config.yaml
n_layer: 9
d_model: 96
n_head: 3
n_kv_head: 3
head_dim: 32
d_mlp: 384
vocab_size: 2048
activation: "tanh_gelu"
norm: "layernorm"
norm_place: "pre"
norm_eps: 1e-05
positions: "learned"
qk_norm: false
attn_scale: 0.177
bias: "all"
tie_embeddings: true
parallel_block: false
init: "normal"
init_std_qkv: 0.0617
init_std_o: 0.0
init_std_up: 0.0617
init_std_down: 0.0
optimizer: "soap_variant"
lr: 0.00479
beta1: 0.95
beta2: 0.95
weight_decay: 0.04
lr_head: 0.00711
grad_clip: 1.0
warmup_steps: 200
schedule: "wsd"
decay_fraction: 0.862
decay_shape: "linear"
final_lr_fraction: 0.1
batch_tokens: 16384
seq_len: 256
doc_mask: true
train_tokens: 95340000
steps: 5820
dataset: "wikipedia_en"
Each number is 128 + 24 x the weight over its row's rms, rounded and kept within 0 to 255. Layers, rows and columns count from 0. The size above them is the row's rms in percent of the matrix's.

# layer 5 MLP down (transposed), 384x96, rms 0.211, rows 209-240, columns 0-47
size [105  99 109  96 113  95  94 114 104 107  98 101  96 101 113 110  83 112 113 104  92 115  92 115 100 105  87  69  72  97 111  96]
[[139  87  86 154 133 147 147 136 162 159 143 171 122  89 124 146 167 102 154 137 127 122 120 128 134 144 139 111 146 124 107  88 116 113 125 118  96 106 158 146 153 147  82 133  98  88 141 123]
 [152  94 112 128 161 149 143 128  85 145 122 142  67 155 116 130 123 113 140 160 105 132 109 132  95  67  94 154 138 116 130 145 131 121 139 153 154 133 127 107 146  91 108 147  75 109 115 160]
 [148 140  96 156  74 194  94 167 112 143 104 137 122 113 130 132 118 137 162  69  96 139 121 101 161 181 130 124 149 119 107 106 130 123 110 151 138 123 140 124 136 119  80 128 115 137 123 110]
 [ 98 135 154 163 148 141 106 146 110 131 125 131 131 131 141  89 158 139 127  92 151 136 130 172  49 143 133 128 131 150 135 130 113 157 121 146  76  94 146 100  93  99 104 137 105 144  89 103]
 [113 173  95 129 155 131 120 174 130 153  96 135 102 141 125 114 105 140 102 109 108  90  90 188 141  89 149 140 159 142 135 127 139 142  58 106 139 133 142 142 130 128  98 161 134 173 175  90]
 [113  96  84  99 153 118 129 140 118 133 120 124 120 159 134 101 142 131 107 126 138 177 131 142  95  99  90 100  92  92 156 148 154 195 127 123 102 103 128 118 136 139 101  94 166 122 117 111]
 [ 90  77 160 134 135 127 128  94 139 125 141  82  90 118  92  71 140 113 160 142 153 108 114  79 162 130 112  81 161  99 156 120 135 103 140 117 119  96 107  94 165 171 109 157 113 116 142  96]
 [130 127 149 147 133  91  68 131 140 164 125 140 147 125 106 166 114 138 110 118 162 128  58 147 115 170 133 135 120 160 138 116 152 127 119  91 122 140 110 192 145 123 148 154 122 196 149 153]
 [ 64 126 124  95 144  94  87 115 131 149 106 130 122 153 107 142 142 116 123 155 119  65 145 151 110 106 136 130  85 143 116 136 161  95  97  99 156 114 124 169 145 189 124 153 163  91 170  77]
 [159 154 136 143 179 158 155 147 135 129 140 134 146  85 118 173  68 115 102 109 136 158 129 151 106 115 102 119 120 129 138 146 124 115 137 116 120 132 161 114 117 100 164 125 114 148 144 145]
 [137 157 114 163 130 131 137 141 147 128 123 165 131 123  83 121 169 101 139 139 146 129 130 170  91 125  67 133 103 115 164 139 154 111 133 166 149 156 127 198 172 138 121 147 133 125 137 135]
 [102 153 117 143 142 192 139 133 167 151 136 158 116 123 132  89 127 119  74  85 137  78 157 127 127 150 100 102 134 143 131 145 117 120 124 127  90 127 131 106 155 165 160 101 112 108 111  93]
 [ 95 107 160 116 145 158 136 110 152 135 188 136 144 148 101 176 123 105 130 123 114 146  61 137  99 119 165 142  82 115 157 108 129 122 110 103 143 151 133 149 142 116 129 133 139 154 125 105]
 [135 122 162 100 182 137 123  99 118 147 171 137 108 126  89 128  89 142 129 135 102 112  90 109 169 127 167 119 124 132 157 122 133 117 138  79 131 153 112 132 134 122 109 148 159 124 157 148]
 [141 124 133  85 134 121 111  84  83 131  79 149 124 135 117  98 139 120 149 132 173 134 166 134 164  83 113 116 109  83 133 157 128 142 116 153 101 129 115 139 122 145 161 183 146 121 127  83]
 [120 134 112 152 164 133 135 119 116 114 116  81 131 156 115  90 112 179  75  93 148  91 158 123 139 107 157 118 114 124 148  97 121 162 126  99 114 166 119  99 133 147 117 136 149 121 126 139]
 [145 150 139 144 176 126 142 124 150 161 140 141 156  97 119 124 135 102 115 130 147 111  94 150 119  83 119 125 170 151 114 115 153 136 104 165 109 119 140  72 164 131 171 163 156 181 170 162]
 [ 91 122 129 144 102 183 142 124 142 117 148 124  95 134  73 145 140 139 143 142  81 119 119 109 106 109 154 129 112 161 112 162 141 153 144 113 114 126 131 131  96 146 163 160 167 136 163 115]
 [ 92  89 115 117 125 157 139 145 120 139 123 158 167  98 129 117 173 147 156 164 120 113 108 140 137 111 105 135 133 150  89 114 109 136 123  91 153 156  91 130 131 181  74 145 162 156 129 112]
 [148  77 126 139 143 121  96 145 138 159 103 119 128 129  97 132 145  93 159 141 156  97 137 126  98 118  96 145 134 141 125 135 163  97 115 137 140 159 122 111 129  78 104 145 148 152 119 140]
 [ 99 169 153 105 110 113 155 158 108 121 158 151 141 119 120 128 130 174 101 103 153 133 133 155  74 147 150 157 130 148 108 122 132 153 108 109 107 138 148 110 148 134 140 154  99 125 131 102]
 [ 91 143 150 110  89 107 171 104 139 173 147 125  99 122 121 194 155 129 110 123 131 132  95 154  85 154 112 142  72 126  93 108 105 141  93 146 120 180 138 156 105 141 134 128 133 136 148 112]
 [113 137 136 160 144 110 100 139 108 129  94 133 125  80 138 145 103 129 170 118  88 136 133 151  87  99 136 157 148 138 107  94 138 212 121 143 106 156 120 166 138  98 106 128 110 114 125 114]
 [ 75 101 116 107 155 140 167 171 110 148 168 110 119 149  83 130  47 133 113 128 128 117 140 118 111 137 141 114 108 128 142 111  75 117 163 158 153 134 120 104 119 117 143 141 138 141 131 164]
 [129 102  96 119 165 129 166  90 147 119 158 118  77 145 100 130 160 125 141 103 100 121 124 105 168  87 142 112 152  99 124 128 141 136 153 179 110 132 140 131 146 124 125 168 110 110 149 117]
 [ 89 156 148 130  85 123 125 144 132 125  98 130  81 153 108 118  91 168 115 188 125 162 131 155 141 114 109 110 125 135 110 132 131 108 163 140  98 132 174  96 160 136 170 114 138 140 106 108]
 [138 149 102 118 127 115 103 149 108  77  58  95 140 137 118 168 183 138 147 145 106 123  78 116 117 121  78  88 109 123 124 136 111 127 104 108  94 108 119 107 114 136 120  91 120 119 169 127]
 [131 129 114 144 127 112 116  81 167 125 112 131 134 115 128  71 201 133 145 138 110  66 100 114 106 122 124 149 120 141 133 137 127 118 134 135 125 138 135 111 137 103  89  40 129 109 124 100]
 [158 123 106 115 123 139  84 113 156 103 109 146 163 121 120 112 137 106 142 203 136 151  93 134 150 124 141 157 131 107 137  95 121 108 115 166 132 124 216 119 148 118 127 122 119 164 132 159]
 [132 136 128 135 151 166 174 123 160  84 139  91 116 132 117 135  96 128 110 126 137 164 113 112  76 146  65 150 125 132 137  90 144 111 133 112 149  94 123 151 138 112 138 162 113 129 170 119]
 [141 108  96 101 123 145 157 122 145 124 109 130 111 152 138 155 114 120  89 106 175 149 129  99 168 114 105 143 146 125 121 140 100 179 127 144 175 135 129 107 163 126 143 150 155 109 104 138]
 [ 95 131 151 144 115 128 118 114  88 117 122 146 138  83 139 116  72  95 129 115 123 111 142 133 166  79 119 109 135 132 153 106 109 156 117 119 121 146 122 125 114 105 165  97 175 134 143 132]]
# layer 5 MLP up, 384x96, rms 0.213, rows 210-241, columns 0-47
size [ 94 102 103 107  95  99 120 103  95  99 103  99  98 105 106  70  96 106 107  89 105  94 113  97 104 106 104  79  99 102  97 112]
[[116 107 114 109 135 133 121 125 101 168 106 203  93 122 141 121 155 170 150 119 118 162 116 136 100  94 103 152 135 125 123 138 127 189 186 151 162 118 139 112 151 127 119  86 112 123 139 125]
 [117 131 157 129 144 119 118 166 148 128 105 143 125 120 180 157 121 104 156 110  99  97 149 139 101 144  92 158  94 120 142 122 143 128 127  92 108 119 119  95 108 148 150 125 102 117 142 146]
 [111 156 146 120 105  92 134  88 135 119 128 140 157 113 166 125 106 148 122 181 147 114 108 118 130 170 181 122 160 149 119 102 145 192 106 137 140 164 159  87 100  62  93 111 131  99  85 113]
 [155 134  98 118 113  99 130 107 142 114  83  98 113 159 106 127 137  85 113 104 118  81 143 132 114 110 114 138 153  79 147 117 147 122  89 108 123 143 122 126 164  94 132 146 157  98 103 168]
 [118 115 116 149  86 118 138 124  95 132 124 154 125 158 162 133 178 125 124 166 143  92 178 103 183 127 150 134 183 145 123 142 153 118 138 114 108 114 159 116 118 116 146 149  89 147 117 102]
 [167 162 142 159 113 141 101 142  97 115 148 194 124 141 167 174 131 119 140 120 147 122 119 129 121 139 163 166 116 102  97 147 119 164 159 138 156 118 144 147 121  96 160 112 145 128 163 157]
 [142  72  95 111 127 130 100 147 153  78 142 159  66 118 136 148 123 125 152 131 128 100  92 104 137 121 133 146 114 140 127  77 113  99 115 137 105 114 120 128 122 105 126 100  97  91 138 146]
 [121 119  95 111 137 100 114 123 156 156 125 149 133 103  98 177 129  80  82 110 163  96 143 129 132 146 124 154 145 127 108 133 126  99 122 117 159 139 123 127 127 131 109 139 122  96 107 102]
 [137 100 145 126  94 128 120 154 115 118 119 111 117 161 156 171 101 152 128 172 109 140 112  98  89 136 164 122 133 136 114 114 116 131 129 157 118 158 106 147 124 135  79 131 119 126 126 139]
 [103 149 149  97 115 123 136 128 106 128 102 123 144 124 140 106  94 154 132  77 134 100  87 139 153 144 143 173 130 121  88 136 115 123 111 117 100  97  99 157  84 130 147 103 133  74 141 124]
 [117 107 139 128 105  87 111 119 135 148 114 101 106  84 117 170 146 145 186 173  99 101 148  90  72 123 143 132  88 115 125 106 110 165  72 117 114 119 123 102 119 152 113 132  96 108 141  89]
 [111 182 118 123  63 137 161 144 116 137 120 124 190 131 147  88 165 128 128 155 116 167 119 147  70 138 112 126  94 104 154 123 141 147  73  77 135 118 119 117 129 143  96 143 137 104 139 146]
 [153 112 139 178  90 121 163 140 141 134 135 127  82 121 136 132 102  92  97 144 122 139 109  96 115 142 104 111 104  71 110 127 118  82 125 104 166 117  97 131 140  96 143 142 130 113 151 164]
 [200 144 119 172 120  96 129 162 115 151 129 137 162 149 136 113 160 125 157 100 106 145 113 142 137 149 131 136  98 117 133 119 105 118 116 115 121 139  58 172 131  95 114 121 125 142 125 129]
 [130 117 156 146 148 140 134  86 105 117  93 107 151 155 126 180  98 119 107 122 128  87 143  90 132 143 142 129 135 120  75 113 136  99 117 146 137 120 141 128 112 133 102 124 116  93 119 118]
 [161 120 131 107 150 158 144 142 128 126 141 139 168 136  94 126 126 151 169 159 133 187 113 130 110 146 175 139 122 154 158 151 116 141 139 118 109 122 123 165  93 120 118 138 138 106 144 148]
 [124 149 130 131  86  97 125 129 113  76 109  97 145 122 111  76 155 149 138 113 154 104 168 104  97 151 127 120 103  96 149  94 118 153 153 122 142 107 174 104 115 127 127 158 172 147 136 131]
 [ 94 111 129 120 123 104 115 125  78 153 106 130 163  99 120 135 101 105 146  99 111 127 138  89 120 120 148  93 115 143  97  87 137 117 153 119 172 141 139 137 106 148 115 124 202 135 151  95]
 [120 133 135 121 122 138 119  96 135 113 119 120 134 138 125 135 140 117 124 170 149 186 151 115 128 129 147 125  80 111 161  96 118 114 157  89 128 103 107 101  81 159 133 110 116 142 117 170]
 [132 115 120 116 107 103  93 103 137 142 145 106 123 125 119  77 128 104 138  76 139 156 156 129 113 141 172 153 128 104 146 158  94 121 118 129 139 157 144 116 159 115 116 164 124  97 100 118]
 [141 121  99  94 136 165 140 114 120 127 134 127 145 175 150 130 155 123 145 116 143 144  82 121 107 134  67 110 149  71 125 108 137 108  88 127 124 124 137 165 120  74 122 117 118 133 160 157]
 [104 117 117 148 136 133 118 147  87 117  86 113 184 105 142 138 100 117 113 104 133 152 126 117 139  93 148 136 129  86 145 162  90 115 162 133 145  82 138 129 139 114  88 140 132 123 112 137]
 [175 126 143 126 190 101 153 130 129 153 112 121 102 162 125 132 101 153 135 128 137 143 148  90 128  99 189 133 160 135 133 136 119 153 166 124 139 134 137 173 120 169 143 173 145 127 149 150]
 [121 132 171 116 132 139  86 169 140 182 188 120 120 186 179 147 151 108 115 120 129 138 104 155 145 109 137 135 102 129  99 114 155 132 180  92 124 113 172 137 137 124 123 123 146 146 125 131]
 [146 145 130 131 131 116 130 125 114 150 158 159 152  64 111 138 157  99 111 158 130 125 127 122 107 156 115 127 102 106 122 134 131 167 178 156 140 173 153 130 142 119 113  93 147 150  97 128]
 [114 112  68 119 137 118 114 101 107 122  80 152 115  97 121 124 121 113 128 111 161 101 123  83 108 126 153  85 154 110  82  83 111 154  92 111 112 132 110 116 136 137 126 112 131 127  80 148]
 [142 119  98 145 137 126 123 142 153 130 176 124 115 170 125 137  57 127 159 107 111 110 147  81 115 173 142 118 168 142 154 162 125 143  69 140 122  98 131 169 151 150  93 142 130 154 132 110]
 [153 132 131 126 148 136 146 142 152  92 135 186 133  99 172 145 136 119  67 127  94 120 116 150 147 142 126 155 106 148 145 145 127 157 112 133 165 136 108 102  91 131 104 137 123  83 150  96]
 [135 108 124 115 130 139 135 117 107 118 174 145  72 161 156 129 125 207 115  81 104 138 160 125 122 103 168 136 149 117 157 133 108 142  81 120 124 130 117  90 120 127 148 145 164 105 131 158]
 [171 128 140  75 118 111 151 126 105 134 135 143 137 108 149 149 148 122 196 114 109 130 102 111 158 126 118 145 132 130 103 125 138 125 131  96 114 102 144 134 127 156 135 165  92 125 126 115]
 [150 126 106 106 109 105 155 140 145 171 144 133  91 135  93 153 124 104 126  89 118 172 119 111  84 150 150 177 102 118 159  92 131  81 137  97 112 116 140 125 101  97 115 149 132  96 129 171]
 [158 161 124 141 167 144 125 116 125 131 116 130  94 147 131 123 120 160  95 104 137 136 145  94  90  99  97 113 196 142 124 115 124 118 135 100 131 135 149 183 136 116 163 147 151 111 134  96]]